config.toml
norm_place = "pre"
positions = "learned"
qk_norm = false
attn_scale = 0.125
decay_fraction = 1.0
Each number is 50 + 10 x the weight over its row's rms, rounded and kept within 0 to 99. Layers, rows and columns count from 0. The size before them is the row's rms in percent of the matrix's.

# down: layer 8 MLP down (transposed), 512x256, rms 0.0785, rows 29-35, columns 192-255
# gate: layer 8 MLP gate, 512x256, rms 0.122, rows 30-36, columns 192-255
# up: layer 8 MLP up, 512x256, rms 0.126, rows 30-36, columns 192-255
down29 099:62 43 52 57 42 57 57 57 53 45 62 51 42 62 38 40 64 60 32 48 33 41 66 51 63 58 40 33 50 36 54 45 51 40 34 58 34 62 42 38 72 45 44 40 70 58 47 57 56 34 39 53 63 59 59 55 52 35 55 34 41 46 29 65
gate30 096:49 59 53 61 72 48 56 56 46 49 43 46 46 53 63 46 44 38 44 43 50 48 39 53 69 56 41 43 62 53 53 48 54 54 63 46 37 64 58 64 46 50 55 60 52 52 46 74 53 43 54 64 40 60 43 50 50 28 51 43 44 25 49 44
up30 093:58 55 66 47 59 56 43 45 66 60 37 46 51 47 52 44 65 55 50 53 36 40 55 26 44 42 57 61 42 45 48 54 56 76 31 46 30 64 62 61 51 42 48 56 53 67 55 36 55 84 52 43 38 63 69 47 48 55 41 50 71 65 59 57
down30 097:48 39 77 54 53 53 39 50 43 25 33 61 54 63 51 69 66 63 75 43 43 36 51 39 36 63 55 45 56 30 28 67 41 55 58 54 47 43 49 40 63 47 52 54 48 61 55 68 47 53 59 50 39 50 36 62 54 39 61 39 48 60 64 45
gate31 102:36 68 47 56 50 47 53 46 39 45 42 51 52 54 55 49 55 53 43 50 60 56 38 61 53 52 58 54 55 49 58 32 79 56 54 66 52 51 46 55 57 42 39 54 53 41 64 42 41 39 50 63 42 57 68 57 45 52 44 53 57 42 50 46
up31 101:59 56 60 33 58 59 37 67 53 37 40 55 39 40 59 35 44 57 56 48 56 40 53 49 40 43 52 42 68 55 55 43 55 41 32 25 53 57 52 53 45 32 41 41 52 65 55 44 52 65 38 41 65 35 45 40 39 60 50 55 57 48 34 41
down31 098:60 48 46 60 54 58 57 32 47 62 21 68 55 54 46 35 54 53 59 45 50 67 56 61 50 56 48 52 59 66 50 41 62 36 53 47 56 49 46 50 40 42 38 50 47 46 43 66 42 63 59 53 62 43 42 62 45 29 34 56 49 43 49 36
gate32 099:59 40 50 58 48 54 73 45 42 52 60 37 59 29 39 39 47 58 50 39 32 46 54 61 56 32 53 51 45 61 56 48 54 62 47 44 56 41 30 41 60 47 55 54 52 46 54 41 57 37 51 39 51 44 58 42 47 42 54 53 44 40 45 58
up32 100:33 59 43 40 47 32 47 63 44 59 40 51 48 59 44 49 55 44 53 61 47 49 63 52 45 49 60 46 54 72 24 67 56 59 41 33 39 48 62 56 49 36 40 59 39 59 29 30 56 53 65 82 38 61 46 51 55 62 46 48 59 51 53 48
down32 104:55 52 43 57 49 41 54 43 60 47 40 30 54 41 33 50 54 33 55 68 46 53 47 45 34 60 40 42 41 55 53 50 58 62 43 49 60 56 66 49 63 61 67 44 40 52 63 52 51 52 47 57 42 52 59 45 45 46 47 47 81 48 43 59
gate33 085:52 52 60 55 49 54 53 38 55 63 29 56 51 50 55 48 58 62 51 53 46 42 55 32 67 38 41 48 52 35 65 60 48 63 38 46 47 43 44 53 45 52 55 45 52 47 24 56 43 41 51 64 37 41 37 48 39 55 51 60 69 45 47 60
up33 091:49 54 55 54 56 36 47 35 53 33 46 52 36 42 48 51 45 55 43 46 39 30 46 53 58 41 39 57 54 42 70 59 39 62 58 47 56 49 67 56 59 59 54 65 37 23 68 61 64 47 61 41 63 42 64 48 62 55 47 50 48 61 53 48
down33 092:53 68 50 35 40 29 44 40 52 78 50 49 53 42 47 39 54 27 55 35 67 61 71 49 61 68 37 61 45 38 57 71 54 28 56 56 56 45 46 70 54 40 54 35 63 60 37 44 66 52 56 31 41 51 52 45 53 66 53 69 56 46 36 60
gate34 102:57 41 37 41 46 37 50 58 57 39 31 58 60 49 60 59 48 27 56 41 49 62 63 42 61 42 53 43 56 39 44 26 49 45 55 48 53 37 49 64 46 44 46 25 50 49 27 44 35 53 55 44 42 51 51 39 52 48 31 53 60 45 49 52
up34 100:52 45 49 47 55 50 65 43 50 40 54 49 47 59 36 56 57 60 54 47 46 54 45 41 63 44 52 49 41 48 41 57 41 37 45 39 41 44 47 44 39 46 52 59 38 45 39 65 50 51 54 46 59 44 62 53 64 53 60 48 53 62 55 63
down34 105:53 58 33 36 68 57 67 63 38 48 56 40 64 36 40 59 43 25 40 39 47 35 50 27 52 41 70 50 46 46 35 71 51 46 50 58 66 72 43 66 43 52 41 57 53 35 43 62 45 38 55 24 60 51 39 46 57 54 51 48 51 48 42 60
gate35 100:57 52 61 52 54 56 42 60 71 50 51 61 46 44 55 64 37 36 48 56 37 59 64 35 43 66 60 51 65 43 50 64 56 48 38 41 51 60 44 53 36 73 45 50 55 35 63 45 56 41 40 62 44 47 64 49 40 54 52 39 46 51 51 58
up35 105:55 49 52 42 56 57 56 43 41 37 50 64 46 72 56 41 67 56 52 59 40 52 55 43 48 52 38 41 61 52 63 46 51 65 45 45 41 56 61 67 34 58 59 66 57 50 46 50 30 42 56 40 52 60 48 41 47 51 44 47 44 30 49 34
down35 104:47 68 41 52 67 36 58 70 63 41 49 53 44 43 47 45 59 42 37 51 43 59 53 52 46 49 43 40 46 31 44 57 42 60 47 38 45 64 54 49 59 41 36 58 47 55 50 45 55 70 65 35 36 56 64 30 49 50 55 37 32 43 66 59
gate36 099:44 51 47 69 57 28 57 51 42 52 36 55 64 51 43 58 45 38 43 56 57 53 69 42 46 51 56 51 47 59 47 49 42 56 52 49 43 30 50 49 56 54 62 52 50 45 60 38 50 52 28 50 32 38 60 54 63 67 58 44 39 45 60 44
up36 093:71 43 47 66 61 55 51 62 56 61 60 50 52 47 54 45 61 39 71 52 51 61 39 53 52 43 46 31 43 45 55 56 34 37 58 47 43 46 61 54 58 61 46 53 51 55 68 45 44 32 51 50 54 50 39 50 68 43 45 53 29 76 60 42